Part of a small language model's weights: 436M tokens.
Each number is 128 + 24 x the weight over its row's rms, rounded and kept within 0 to 255. Layers, rows and columns count from 0. Numbers have three digits each. The size before them is the row's rms in percent of the matrix's.

# layer 8 MLP up, 1280x320, rms 0.0675, rows 1046-1212, columns 80-119
083:104067115181110159115100152145132127142125148087082142143081095157157128155154109102120136143140138135144169104158110106
103:151124160148131141136146146105090164095151102141131130133174125169144139125110084142111151151121104092143149118139114130
095:085156100129142141118152156130119143147141128133180098112114110130149151100133137161147181138089152145110147142121136105
092:128102120125124158145116154118125123109167125077162063139072123138073140081136091172145153129122115112163115085131171106
101:118128175186136131127129113117100134096086139152135168100108128152141128161136121180150163144144131136120130145153111110
107:135140123120159103158119125098101127123128141100148187107109111156112175165135119170153099155097091115128133119123157127
099:160103129154121152121157109106144151148121088109119097111152158118120126084126143166118079088147100091145155139099098114
105:108161141143132140147125135118133159074121139122096127115089185124148123117155073126138082144145125147134124125165165133
091:164153125108141135195125134122137131161132122170075117129160111096120098138139141138159141120133123117107106114155120134
091:090137108142101145172157084111117157122105146111134142138106118088130107140153132144125105168165101155155160105139137147
093:142130146134172167132080183141128172153119096094157111114175142123127153138118155100106195150095124111145130114123111086
093:109111086164121131131145168135139120134096111084118125117119155175099138140141163084125154144128133131141120106131132134
109:139145114136161191130137141105128160128111110140122147103145158150101159106110110122138140107148130105152123122125192135
109:135162134144180138129106175138134143165113124119131164109111159120160121175158145085105093122126156128121105097132139167
102:121119124198144149147162192126114160103128110109102141149092164132132123122148105113149104140141126127155113095103161162
118:124151119119166166128193130100146141145107110111118134173132122178144136103137145102159121154153122127140149125148134137
102:101129119155117101157139127153123128099131097160131143133144138135118093151199111108147125120132112103142166145184134127
101:137111099198136132134124156139104137134134160058147146130103139162126155195122120110131184158149134138131136092146132162
093:112139099119144165135130139117168122120169104120135117141127131126139141118109127123149127151171102091129100117076144149
096:113104149150129094148144143128136088155112063068133150125135136148144126124140126141174095096165130084153140080154129139
099:104114141110107119143131141085161137146123164152120130119143130127124118130128100110116087158163145100131086121145109153
096:127088120131142132133099159092087132146155101112119143102158101129116108146136102099106106151112122104176108117109102163
096:146133110146130139169144120133122163084141148112132106109106151130097127138135115082092105147112120115105123123106119145
097:099112096123118082157164142115146113145073102110081115118110099109127139156153145150146112121131115100143127110143134162
095:102094135145110090105142164108128148124132123089120101118107141131129208142152083110125135108151118096106102124139147152
104:151120125142114098143131177117112108130137123148153136112110078164156129158134162138131172081145121097136146118135114132
095:143141141140134170173133134141128134119117115159164153139126114087115139131148142173096152179113124117150087139139158134
097:116116090143136124163113142097081118149131076158125147163148120113130109167113121137159123140115107111123111122129147147
108:131140134134160138169124142130130128164071098140080124149167113162112123117136139168137135153143102079165168082120156127
107:155118094157143167143136153130103150118159140121128101132158095178110124114137117132163166134159087115135119141177142167
099:097136138125101098155133200093148109155174085162126137093109108116170120126137162147157141148140120135157123112163161111
100:131142143145139099143150130134140114142118098108086114145086114107102152202119103174097187170102125086115116101144157181
093:120097115167165088133120145124103121153117179089126109138125095154125135133093105123156157155123125147122140100111121123
087:146163154135140147145128134157122156125103147134148137120122094100116150133172126086147098124147121112127144104109122157
096:127140127135121091147159184163092109090165172095145115123142118142141117152126118097116135166158074128149160120146156150
103:155155142118138114148155125144133113138153109126119141158166123123111152116113096092130117162150107138152110120124183125
112:113141115155150150148148138097131102110117147144148153076148174139150119134122127144099107131098128157128109109182124126
101:110111105107117160170161136152147113101073149112134171127135143149106112118128133168160123136114135111147134109147148117
102:131116105158100104144121170131090123143115103101087117145066137140109096088162119138111127102098100136148143110139129143
096:159117100159109148169142143153113143142095098130116118115132108165143107112112080147141141150143103138120099088149144162
096:118165126123134183166099160144098169120141093157096165126123137150119132110157090125127095113142130115136089112151161128
097:125163120127130127140113095132134137118140096118156150146086118148167117136142075137131072128097166144097140119202134088
098:087165104174086121162134163161115143102148158122145163148111094140127141106147093133158084142130137170163135118116184096
110:146164128125102159150117151118119137154061104119114133097117115148107144131185119115140109118146094072093134094138125109
098:077155159120135113123180159126153121128064128122101129091165148109152078099144105126117153153144160092144125106157134115
092:148074127161122116136141162079120135151128114095129113114142170132140138162110143137076128116154099121124124132132152142
101:141132164126154131136179129139169159136107147149108154147145125135068153098157138145104109100139128069120150116114106140
109:160147127120167124149165134094109125109112108125120146117133162115130109134145094112102093156105088116130108122168146150
104:108135099149179125134142166170129159105091140127084109130134082152103152112153110129136132120119091106128119114125169172
107:130131108138121163154144190114140129109099120069133137103104110159117112092154114149096165158091107128136120075168133072
097:174163119114108198124151154113141079155120086124146120125133127100136124109128126118138092089118112116091126150103097181
098:141125129192144141112134138163081166145148139098107127130130160154133099109206148145126166126150125100117143131174151095
129:137137121136167139148137184106127156126128117106124173112142114113092124140121108087171167163080151116158166110130135144
096:144145143116144155119137110123089114114074118153101167119112142094150119167104089120119146165103140120161129107183160132
097:127131144122129105157128130088107138148128111124094138123128166095064128130155147126147112124164120138166140120079117163
098:112103124120133157125117136117132131084112151114112120114142152137153097114118103158100109121111115139144131087163145145
085:164118105141116128147105147128115134139119106141147157136120156111139128170154151087124094156151113166175155103156167129
103:112132138134184155139139160143127179136112097108136094109125162151089141125162129187114152159169179159152119116134153142
109:113088104116188144132119150089098140134132113162118153074130119114108131107164152097137114139134073123117196104128112127
088:097116079120112150169108124108100113106099132152140121125180137127128074138156139121134112133122128101131168133144090153
093:150091142136134149138148142128105131128131144143146134148132131123113158139140128134117138160121093085134126122127128134
093:177130073155101137157152131103126187088115118150092096146147151112121152126144127075151119116145102121174129130124134129
096:112127169134142117174150141120102141095120161155127154104108139135119141148115112093109115144176155104148111116133126141
109:154145136183134113168120135123134121118125156094155130070136078169151086118126135123103140132139090128162181112128120133
098:125125139171176132133109117129133152083124141131103088128110155135134158140127119174094139153119132107104102118140150114
094:101108089186128089114136153106147086156090135094146111128127125112129105147105155145114159152174100066129132104136128133
103:113163097105121152134109142125107128157157114099079113164131163152154138197141133175141153114191103131174127131117132134
108:136181106148135174135117132143135125093103131111104111117128111122079119165166111095145126116132150145138179107150191190
104:103107172116120118134118153165139100096119122076137163128133128142116102084134138136176139127120099129125126119154154098
102:148121109130130133141126133123145119112130113069097141104176119146133144111164146148130073119163144139124103108144130127
106:142142090143132135147171133097128121105146130126104140133167096141122154115107137129129126151155135141110133091142118168
092:112164109109122127137149150131144076114145126101099119142096119132090183129150103118134125095144150067148095132178121114
096:127127156115166135164111144131132137180133123138146167110106142158080133138155119180165141145123137102110135109131160145
099:108143142121104148181131129133134094135123108091125154133127103184127139119182096146144153125143114131137132072123135129
102:139115132125122129142125172113105089130137121133147157166178146114138124150123126108106144141151146152129138085117147138
123:125110133118119188151153162136121104128082098106144154171151105122092114152134119143125148120107117113155167113130129152
102:133117192127135130148143151120091093167133134071128122145147138107113126158140085149172083140175162131157117125149137146
100:107143103166123176111114150094108159136137139122126138087138139162141148138163114131126092110130129096125089129136167142
119:113100141127170125142184179128075150135129169124099104131123133133100137121117160136130152135108115124128140114100099178
101:134116075120117137181167158104132144134099130099152153102154172134102142137145145093143100101163098109114100124108151157
112:126146131144168153155182151147089183107126131122091156163144114139102157120130165149118121118170146136138115131127152147
097:093128120154121115127121142120109154128147160125134143185141159135071092096163102133116161122138120124167154094134120124
097:154085141121163161172117151108115099119084121104146145175090137148116134149116124098109090179131146148090156131155134113
104:135167131148120106137115138145126114113101165072115148134145113111130129150150137127152105111152143128127171133130129152
092:114123116182151134140183113112120155097153133125148126149085146133106150169152160116137142096139159094157124111104133129
090:130131106170104182114125146119146144122118093077108118095150112108119130136132115153169127115143143126183154091154112124
095:134090109149124124095130130133122129125136115087119123115113103129165092130095080154135137113104175133144164106139121141
103:126178147138126111126114166124136143162133143141124149143146103135088128148126143127130137071168094133112143116103152157
105:107127098144111144146141195101131145071075148116138120159106108110103164109128175140142168129131121100180152112171120127
102:133099113163126145138135140156158140106109125134105171125159131115105114157163149081130136131141107116145184103128137159
096:109127182157100125152135141144121114138154134088126143175114137096076146143130107118108161158129135133102120126126149163
101:146118141174091137143146126093104178136116127096130105139109123156113121145169152116175119122119105137156133107122180160
099:148139165139125183131118137090150148152109117142118133107075146153111134111171131108116118128120138155098094111129141184
101:123171117119157112149156155110122133113100150147127146112131107148102141144122156148075143183106142155129159085115120116
124:117120102160153124154181202145129115145110079118129175103101076116115133152129157152156123137139151126150141123165124159
096:127178105130096126150145109101122135092115159142135130111179109160163080114184144114151140195134152142147104099120129136
089:106093131143119142167147131113114140116122164119112116128137112113142152129125091143152127128176096128149105099152181123
102:146167128105068139157117147118148100129092111132056128129170109093125133124106121118137096160158147145136153100121104193
111:161114149120133120160167142145124129159110132082138148124148135147105098147123137170098157118123118110128135077120115104
110:125137132131094155112187143146115115126133118167092128118121135138084145114128142172115143123126147114130087132125129117
098:076118124105142150158133149133111173132084114143127116077129162138104168164160127163141089167140123142136127133151135149
104:135105107120123124178133126076113139108105125137127130108086106132135111116125122148138098155165122114158111122120135150
088:147082118137126168148127116128098123083100126130132157136113098134104141174130106128137154155153143116148142125179119115
094:136117077114142126166128128080101118111099088103125117122145103135135130123136092107168106097124130123138122066115162109
092:120137141155105142149163145120150141094163144107081120089121092126171133157119135145154120149125126119168096104186138120
099:123144139103126125153124137136089152131142120125116164119144123163114125160108146108116109139131157110145127123163121134
091:131107159134120129183092157089107118132117132152105093136151147103102126088156143152161118129113106139171131111177167099
101:086147156158168097114149172126132086158162107154169123139134112143116130116138128142124109162123174080144140121168142157
092:129096156146141171139153127124146129113107099147115145126116141114117132121078156155121148126143133136128090112154116144
104:132088165152139118142126123105113153137115162141142125129125125147111156151163105172112129110125152117142123140127119099
095:123112157126135137167159137101095100133121079105115164084153129118101080132134146133121126101111096112125141134152127113
092:086127163140143190170147125143124172121104103108128108142127145136133137138109106146163130120126119113124091098175153132
104:106097123141140153139144145167120118147086122174077155128095133150130157115123109136128148153149123151120108091165119162
103:130165137102131119167149115166113145150125109148100125109096135128120086114163108148149137102134150138145160099131136146
099:114150148142145104159123128083113161159078125077098104127134147145103101108130098147118146160159140098127124110120132133
103:127130105132134163139142129145115148170142130083132118134141124123131131117147127144147141115111088151149171101155144152
090:101176159115157103158117170094137093107118118157099094142132094141122137143100112151166159119125095095126122144172160134
101:090158112129128112144173134128129137133130124045136122137110170122138138126169100101114116119158142132142128093123189198
096:105141144112142112149148104109137094113145145127104135113101145117106127144175141153129082082112116106158119099135103170
100:138097132126139146091137200085107151096158101145135187112132114101116127110129108083172097142152081132185118121152133143
104:118131109110138176130102130123109093111101119109129100111099139141102159123170109138110097101092100105151163120147116135
100:111129122163117175190189128103102141155144091138133113106149104124147152113102136101125125111159105101142139101167147162
101:133129099132165140141151139090114158111128078104134153119159142153105125136148085098172103144165113136097167106171174128
115:122118125181130130135114214113160096178116148109108099150135110141093147177133109133145111138150119139140142094146127155
095:147127118162123110120135153156095096127107122099135139121141121134116137179117120106157104164114087138150177106135136130
105:149160139145102157141157154145086062140102092117132148122134127122134121096172124090113107112164164115166130111153106150
090:165137170159126143153091133122105158107136132073125157131172094140133092114128162133140090098144101123134176112129137113
093:114147130141106164131167170127111154155108150150177123108135129134112130172132146139172111164136105138154150131131189092
096:154146131164126117151116176103126137102112154066102108100150123143130094113180127122108137147118148128140144142121113123
099:123101124123123113119141106132091115060156100105125129158113167150078146163112083152111151096111131131120122112131134111
110:144129160160173149134132147135099118155129137123129159115124104091115144123174120134153141096140146144152110102163117118
100:119142147129123091121110131113137182162114109118152149121124111142132118161188131106129146125140131122085081117147139145
109:107151158144173103129177141087121125127132115168146142120115133147118163181129134145129115117106144078171128132171158125
115:101104133167165147107113132127152108168103133078121135098094112155112179146123126109136145146120135128136146088156097099
097:122137099141168124148158147144103147102113119147132130113108141119122152106104154094106109128147119116156101106146117105
113:154101097140139188164176155092090152101126080098116154089124140114106122141141101173147143090108088122105141115121130114
105:065088139119170107127144132116134148118129122108138125121133108163101131142137131086174148186118094153154155077137164143
098:104151164140175133149138137155157145144132154131085114137082118113103131142085158165154113128126128141112124102139102133
098:167125131113157180153158125130105103146107123097143113125160103159151103103104089146118091129145110123110125108143179110
087:126092176200141114131129132120094157113135085084158122112129127147149118141143107131124134119131161154156141108112117158
099:059150124145096146143095126071093105111125131151104150107136158156113157154164147106142119130106155116130107107158129122
096:153096098133139092137110137063128106149115118082129139122153148144102106158162117103144102111127110126116133122092118145
103:126112148117135140173158137088139130121108110136118142169124124142108101149142125153170156174138122121153153140147082129
101:101129149159111179188132136165099143111126116137102130131112131159126128124160058143121111130109155099121121114138175104
099:134112107138171109138159176097130136183157118104141126080148123134153146124127153123157085114177083096140119135156136127
101:113126125128132155195141146154095122098150100164104120140104165150115094104176150127102083129146137126111159102117206144
098:172091120163162157134097149131100167137105120061126101144122129185128124183157163134151135123111094115123143102116155136
089:151112146148139137148157170131112156105133137093157157127115117144139157126157124110103141120117110144156140097179180106
081:069084134145114148146121151153138124114135112105152137147082146135127105092151097098145086136133083099122139120141135076
092:109127095130106155157118112123115126097115122133103150104117128130115153129133052152149113110160106135117149143143162143
123:147155149104165138141159133137111157119098099103096156129155115115099128162102108096146155181176148141117147074162112156
101:124112141106112162136131119182071122132114081130113097167129127158120112126121147158160139129160143097129130120165146139
102:079102115135075132114183115151116121126134107104088141110170150153113117095136080142053114120142116117145139119152139148
093:150106109115109115167099134135127148106116138089115098170123121152117097125157127104064149123153117128131158101123131125
090:124125170145141135150084132093127136135119120155148109116149167117119121133159103075107097115111102108161149114151109135
088:094154102093141136143158141097141118155106121126088155135130166134087159119161129153136100126137132146134111120102096114
094:117088097156104149134115135111083146133141094059148151143117115129137103105123139125111135113119104135148146123153155129
100:153135153141122130136182140127112091072162131136182108114132131138152131127110117174096112172155129127125110098163104136
102:154114119096117147140148149140159111134099121108111134178109105122113117114147145105156184104154156130120141083136140132
131:141131160190135086157107151125143163085151103089121107083140109123125116118166117133162103119134099121154152138123137160
101:120114110113143164129106157108121157086097124134120126101126134108111139131122162133184116108189142132157116043188122117
097:137136107183120128118106132150109122140093102151107122085131122128111089134178170077145103111146122130134048094181092112
086:083161155117120138151132125111118145156113112144135123114159134119147104173123100134151099152125163117108113083160159122
095:157112119117143130128109167111128147152060144144082138122165121133092128146121093122141131147157173122142137123102121146
094:097147121096160111132130156100148177095157102149119133121134138127086168070119145102135146121119132136161170078142152109
099:072136125147122162116127147122134110102091128128116137126135108128119106125113132129129159106148122132159106111123098120
093:118078114182170166150144165103127141168123137085123104143134148148120150151117100133134141140143127117100151077151120122
# layer 8 MLP down (transposed), 1280x320, rms 0.0593, rows 1046-1212, columns 80-119
081:149154182107191156123145129098137149131156089175162112133107144103117135148101128172128128117147095134150096102101164127
094:190130130128139127128132109144113087137117145126177140162101125123118129138119140093135108153111134139135128156125155104
092:106136153151100145155134139104130155122141113162127130125100091157119125168199102112125156100175088121123118144151154131
095:117117163117097114137153137098150113132144119146060152117124128137120118148149169123165129131117123109107098129140116141
102:106108120117144132097137123101142140115140154134180094164129154137084110143080108135124146124195140154108115128106132109
113:122125123145109154148168164129111118093167153145165158138143129150132163148112112100112066130122126128130100126132117096
101:130129130149094174161139147103116153120103111137132122115177159144097116132091159123109118130126117121092133161123096090
107:112103154119116111136133128119148146136116130148118109104147131111108143117097114094117136129143148133140110089140147125
090:101110134166142085095140178121123136129113147065136113136100113130110131147118155153114104120083122134148136141130096103
097:142125128164148128134141145136102130107138120115163166125120096101136162122134107104128181134081076148119140142173174125
093:141146106118184124151139106125107108099138135126115152123101072103123128140161145124136116144163118127122140127077174109
093:133111102138070145131130121136159142109164140137086111094129091134184110114119132115138097101113115165145119144134182129
110:150186155145127134157190123130152150102157147147141098086114111122130128081110130089084155139140160116130135147107147170
107:162128125096113110130157125108154143150177162137162189117111150133124143172148111130109121123088162088119072153098094081
098:139146121102112117122156123151178118119132135160130143127125110120149165126152103137149120111144188122125151106147000132
113:140150154172129124108115152125149141149126128108096122130114157147115109086099112109107093150146129148100132124124161149
100:173115139117123145085117131098115125140121094183130164150121116141121134134096135146115165122128088125140145111120142134
108:177107122170148164105132121153103158108117130143156154122105139115184117147146126173131162152110150126108109122086132118
092:123096124139149117159137132089136063194148087163127098137139153117106111133154132128099169144156129097132128076162132129
100:120158096070145076152132094146119152161125112122136170147096103124150137118146154138097146160139127134113109150100114120
098:145131165133095130195162110113121113076106167122147086127108110128118134118133119110128131160092131100098100132118117126
087:154127131109153132150149116129181115094102115092145148131144137147118144145116148150138116159081142153126137131128102108
100:169147118113116086148122096143130082140168080118135138154140150092112103162150160122133133115156116126130116105126145132
091:137142153113153117143116108159137122163142150135138141138132161149109173103139120127111110124133133120124170104119155098
096:131111132118146151137133123165092119118120120164126098070117131142122102115158121161120119113092120122135117102159086117
104:102104109156105081150134147154146162094129119110121108088144168137124145102149083103132101120119103198112145153146125160
098:100145139151173105116135088081119094137150156148134145161103120134120127137087150138095128106169121154135105164149130104
086:143080093127120149124131116118137108162088091093143142135135101157102148117097162106099149129102154110091142127110073140
109:100100145160113104147092141128125125152105084129120101160153099153129145171109139152164157141125084106148121119120086134
103:165103138139143121093110151135159101104128120094196088143129129109079073112110121084146102159077149121125123185167119145
102:144099161149136095153123068102123154104131127121146144100075148146129108115151143129117178092144139120114159187109118111
100:099109150100146097128128117144127147119134136164185201081098138099122100147155154170080189110152156118111160118119156143
090:146124138113132105113147111145168167098128103153111151115123149100109118161152157121123150123108127109151137128139099160
089:119096124115157146112118171147142133143146132125108153117160103166156087140112129165125128117146110092156143158137138094
096:093153143136111092161131108122107114108112136080071111114179088160125122166116141140113121104101117163101136152133152131
102:132124110134128124125102148127109141128114135141160098162141133071148151155094084121089146123152105089102186151104162123
109:106159140125145135141122148085108106144147126089157158122128152090144136197105138136137150123141133096166123132133149109
098:135139092096078094107105092107103141132125105124119134127149134132191117103108157125119138133135123159134118111125098119
101:152125111133132156137152127113111122119149102084152132129159168100077160088142136167124160083179127146128149109104132143
097:164163124126122124125131180124125149108158141136159135086132146132106113115125155155126154133173088147166129130157147106
103:131148129098155171149093111138132156109153148164130115125124114122115195126124147125101123123127132115141111150170165105
098:113101142107114120144138159143116121135088147117086099134152133115055145106110176132140159161146032100173114090082169163
095:170105137120156089118134161121105107126132096111113144110080142148088111172093148096087117146139144149131151138136141124
107:173123114125125085140088154102119127131095096136117155129152078133130124118131145122147160092112121119115070124139132089
100:116136132136090134141154117115105111091130136091138109074130138138130160178119106136176089151076095118121125116067131137
088:157108124134115149119160131133120125112137120162155185104116132159134128127117141083124129092127124118111093092112141151
099:113134139114179132119132149132147077099132120139139101088127123104110138096121160199160126111139123109121155139130102149
110:131123137118114165151131133132132130123148160169114068107139166115140148106124112104144086124132132098124106153151155158
104:095106133137145125102137087112141138109194115163132124171073107122119094087127107123088118173085147138108124125140120131
108:140078117117142153176143093130142116136101160194141145175122083129124115123169116161083153122127114145117081125139120070
097:129144176114123121115166137115138131139163128150091094130129136146129104136132093118120163135134111114103090136139099140
098:142139137116087129117135139121177147117081112119138111129147107103139112130106158120135142101145169162131162144148129106
123:176124107117125128102120120109172163113177146126136114147140125120135141148179106120178151137112146128143162124121152137
096:118141144112122181136090138109132142144113145129150135140159105137116144137122111107056068148141146155091124152124158120
095:124102110179131093103123094101156137154154095144107138118163129125140152145109139197174108120149153125115110116135087144
102:169171140153103151113096170127143123152105071136054139181147121101115150106115109117109092120121142119127134120104125125
082:108143094117112091108150108153113131124096106137115150142161116181110137118123116186143118136154156113098117160131143158
106:140102115104119122134159122196132091160110160098135180144135143097122130147106087126141123115153131126109169101124142125
106:130077124092133120104139141101124145163156163143136141094170132093088117136136133133125147129127056132134153122126139089
079:141128173170164104110138115128138176136138135133128110124106139122108165110113145126128124133114119135144123091125119131
097:153118150080092147144133115164134177136123133106120092154124155101144156152108143102109121116132172169140155074127167163
093:114122120121121130088158179131099113153114086089121145089095112124115108159102154140130117120109149133154117118097127137
098:156154099110142071139135127143113109134140134134130091181099142177112149199107124134158109134123120127103130104124107109
111:126079133155126143145114113118113101169123145125120160116120149148121146115134096136127132115157095117124126115135153155
103:137140121156136098127102153191137148063140184126131143067118124110117149116143141177128131117146108119111133115075149113
095:112155121082140146184115093167089105136126113147123147167147112169115156102158128163138121136136078132090164148135123114
107:125096128139094148104129145111147103158133107123127124118141103164152172113111117119119115093125177121155106121090123110
104:133172115165072108161149118137152153094116152122154124143125091149149170110174148080119101126114135074123135119112172153
106:143150122111141160094133115091162138099141194156156153126087107123113106133179094128131108121157131149127102131140126099
105:162122143142120097120131121108136121125150134158123103117115114108125099146132102100115144129176079130123109104130142178
109:151096143149144148108115119123125095148136094078156133110097154131113096140174112088158126117150129130146132142122129160
091:131153145112157124146116095190135118145136154130123106133111137129140096127154110155137154119111109137123193138132151134
096:112084136129123144135170125111096101139151109146141147140130182103123089133151133124091135113114140135088102107135114042
096:118143180161129075114103148071141133109066119130117139142176114135121139114137110144136149098158120122107118130131108101
102:111146182149118184160110181131171070124102151123127093112105121126102136118120131183111142137131125088164136090122123103
119:140115169110105120107111109142155115138140119140140104137133086119146114150155096152128141078133125128137145167093107094
100:111151124134107138143115122128118147131111151140150143152131144113144136140125126114093130156123128113135109124135160126
102:098106116133158089100136172135126144129097107069132115076147125131108136138122159144160113128106116135097150111091110160
111:170124116134145141112171154163116125135166107135099133139144091148118110067117099108105145109083106148094121117146120130
104:142134133142094170144156161107137112100142140104150115111148148147126158094122118137135127128140124107102112110148149139
108:157097168146111128120144099139086115105125107156136116169106127097137137152126120141123123132129117117118145123100137153
101:200138086130155162117105151122086115094117130155106134105120064107109111120099115182128139162135130140102132086075092128
096:124154116134126121167110127157150124094148130094117177095168112144118130112102126146167175108120127159145133089133122143
104:128081152128131144142156098123092144130155128141097181124138131146165112124113098109095138145105129146177089138127146170
094:160103117137102121136124162152123122136096122100115125138149109119081141106136125132159126155150126113113127083126118175
090:133111094104164117122147152108148140120125118116144156093138130093116124121169142116119114103179162129098136111122119134
090:147134133164151142137142162124153174121190128090133140103140149169128096106132139132082112168121100119156173130142111080
103:178159176099080105166156140122137147111131135101155113170197143127145120136134112136158117159152110142111089098118108155
105:125182143098089119130120083152118129117123119158131162147161127174095107098140159117127154102136163114165102121099136121
103:103154151111107074092094155122116143155162089129087105168129096104122111126125157162112125116113122109150094107104149166
098:147149070171108132121116116134124184132144093122131187125113122121146099120134113175146149117148119190102127120092121126
101:134122132107150129127068122121126142134144091145151112107123150101126135114107116126114138122144067155105146123102131144
101:069128097110119137125099089135128168135109122114105115172185141115133094128115107169133138133118099151149150120115118113
101:134160098151140152117113114122124145149119115156095119150088154123121133160124096146119122093121128109154133180116142142
119:117095115135140125128124155116145147114144126106117114152134131138109140084131143188122125126127113131123133107083110144
094:113153160145148128100126108128138122129174112170166123149125147164116098111111090096104119125089113081079122096129103107
087:106175124107107144145088084100105109171128119144102130086174123172161092112118152131108134111096130105116120141150136118
102:101063122129172102144144135114168126186102099089147099123090136150162125115112127133147123090118158083139138138127128155
114:146076105129107138156131086137133144164124105111138127154147155151108168121094167131131173121149107124100129112123133156
107:119115142129165113115134116104144092104110141134150136104111127144137162113118121151170149130130172181157100120123144146
101:105147131117119116127153109077144095123112110119114120143152154110172192141130153140109114098110154106141145114132141145
103:128127133173124140149108102102150149142139122132132098088096138126144118111109127140107154162127143130132143132134118119
087:123139112090150109162121121135132077164153127111122102140131131119169120092110111160114083141099098148144123120120140159
092:136099152111123096152153129104057118140123142132131121147133095128138133089099143115115117127085115128190153136117101144
097:122140109085111164120144134188169093119124126135113101124139140104116140160142129123133158124114141088133097087164117136
102:087108139137143128124137185129140145117121126191119163164136136137152125138205143173131129140119118133152122134104130076
091:158139147161126111099102136190119114130104127113122138114133142148118087080106145098192123079138163147108114089107126121
102:152146102139089113139100133113119128163117116181123190135147130161144119172093169140089136108103127177096147141130138120
096:120103110139100090126123105117107151113215107134148114120138114147114166147160138136125163124157129116155176127111127113
106:156091096105088125116154103141129163137110121120124106129094129120152118151100158124101098079130120125114144129129155105
092:147113117129103113109129120145143120103110138159120167135161122105106127122126115153122084109179098105138110097124047135
093:158153165160129129144111124116132134131129129130158151149121119107128096128111129076129123149137175129105135113125088153
106:125111139129099128112129087166125157136109144176103128136183082132165182138125088138137144126122118134128119141182076122
103:076108137103102147108118151122167128120140119127111113131105114098157143137134140130153135109139126146105157120149141148
101:150114129128117126123149095121158126139144144127138153120148120099129101126153141123101133101109122146145095116102150155
108:130134144142130156105128147134125152131124145134130081181110112133151129139184106108110169144092112109124132147108137115
090:136147178113111124143107072151114163135130143133104184142120129124128110110155116117147137131144131132198157123128129110
098:136138066121099161137104081134129118108093115126121151128137125126152132109125165106095107118123099101114124148105132047
092:154135101107090118154135123145124124134142134081125137139170116141145159104096159152119138107103151140100093129091152129
101:131101104129114118146139130108149120122116088122147108135127100132137138126125112091158085122135128127151092097113148093
103:139144179152146108119152100129142092139114114135143116121096116138079110116036146163115146140177130127133115112163181154
100:144155123144148080100136160117166143125108138153159158108114083139185081120135096103136150143121100154126129137138131081
103:107164144139149127106109115085112139092163098158106149174149155092124185105109124114151117100171090160138147151127165116
113:109088117110120117138109155107120087174098118089125106124110107095109199079137087139149106123149150131144108091155175112
097:138140112127132109149138142135145147121131113112117104160148105147135097102103118170115191105130147128139163115112095147
106:152124171120152141150138133136167096115110118116137158179118105150150146161142109116119114120083114099107105165161118097
088:144123150097135097127113134107115169100139155129125186129135139122162100106145116145130132113109092108103121108115096102
091:103132100143102146160153133126120129144156135154118146114114139165154136148153197126101175099119124136145119163112102132
092:128178082137126125089116142137123114104151114186144112106108132135141127110130152098135113127158117141127123102110128157
091:140133138129151124138119176131129173093146139131115131138146121127114106097113147127097123160110106108167118134147097097
113:141181098144116139157140095125120094164140135125148117133095155092108138151149130120119071094083106141149135070113132118
104:110137129114104143150120111127118079127066152135105127099163116127116101138158109138124093126160088136161101117132145154
109:108124138181149183143122160096160142131168137125127136174141113125108132102122111134106135117141178092115140112129120091
112:168160094112109101110157112121155114112139129082187173143127142196142143174127134116118150184145131102062171127167092084
097:112109154081131095135150125101126112152163105176150130127091136134124083152162098115110084126130126145137089112136124122
112:118141146116148119095086143118144117161117123150135119163143126143126125091154129157104131157117140131097137159128150137
112:157086154160118132116160143093131120117114139125136071152065135099108113130119129119099142115125121123069131093123118122
097:125109137141143167161107094143121115126139098098132134141119121107183099139137149132110151127131159092111142115114107120
101:091133116149104116106088194104136117116108140105135108129121133082139161133125160096126110124144121092163135104147135131
085:117161134120158189101089132120123131119091111157130162100141122090084134086117165186135112136154100117129119120137121120
095:086105131115071130107152116107078111113123147126133104144116105173126144158083182103130149100120120128143124096187137096
094:160149087180137127098146157125142130175166116133166115177115169154106143145140194153075146147149117098114100117116149137
104:126108107130107128149150140154158094131150153145124103113080127165133102124159142166136162106092121132131115147160141072
104:165135154099125168136114142081147151106160158085132158126128149142146125108133121128103133146131149130152117152127112125
096:148185110161099153112109139173111147084182106146104128108117119129131089139093113109142133149174146123134124132104147139
097:102137135121099134161134148144138106130130132111132119108148098142155123182106128152143131137123118145116139131148120171
096:122181118118125105149129121123157097120167104160106133138135127151147118127158126128081125093104174081107108143165157115
090:140130082125132131070163114110126112122117114154129125106164124139076121119125142107088095111127142104124132095073127119
075:176168136141130110111170112136144108100142149163133144097150107150137151164105113109127152158120143142152133090115131171
090:086098148149136096141125165115154127151159092098173193125130137132105099118118136174143133129136190170116132099139146111
119:136127103136115129111134135124097100123111170121118083073142104169122146149146127125138129116169113133157151115147138170
099:129108097098075102111103111164131102133155149117105139098096115111106123100143114101150085104167143088123103084160106153
104:147123127122128153160158140100139113138090100152125149155114110167119118137109164142135209090157121124085120155118112076
092:146175174122167089123132106156113089151134143178108117125104099145130133185128149136177131110145121134118110149128154146
092:115135085152071143137090119139131139139111071153135156120154135127103109175119126128120142143115130109145135142103084117
092:162139155123140118119163140121130130136133141111082089133104122164160161140093117189151151109112101117136155162116112111
101:136159110076132154153113139082104124152153120149118109140138131120122167135115144148126111140100157137105053114113107136
102:148154134121121087126111130108131123132114135132091080137155169141138167141113147147124080115125102086158065125124140114
103:139106143142104130133122191157057141140108129155162084120120144122147130148151160140122080121103120127139148107139142133
117:119147131156133107106120175130133101088127125141135094134086128138142155085131095077147123120124128099085147116091171135
102:141145101151116136089126165119175128126106166152201090092109139110121132108093154105145136100133143114139154068148083107
099:142129104131123163114146123130119144119101111099152153154121145096123164125147102135121153136134083172155086103145127131
091:088065140128128086118101151127160106123144135119096151156152129120100105092112185137119152105103130100132147156128097091
095:226124117126147147101096117148149169119085147128121128123148180134107093152137103111153138132103140078155088128126105107
091:127168140149132126139103136143136115079091164124132144115170174082125152131135147110132074096151125137109117132162159125
102:108116115105159087091110102123114138142125086132083131117137158106091157111091166108112137138118172086096121138112119125
099:088099094145131162077148150114102119104157133164159080155116159094155106124093114103122137151130099135136162162139122141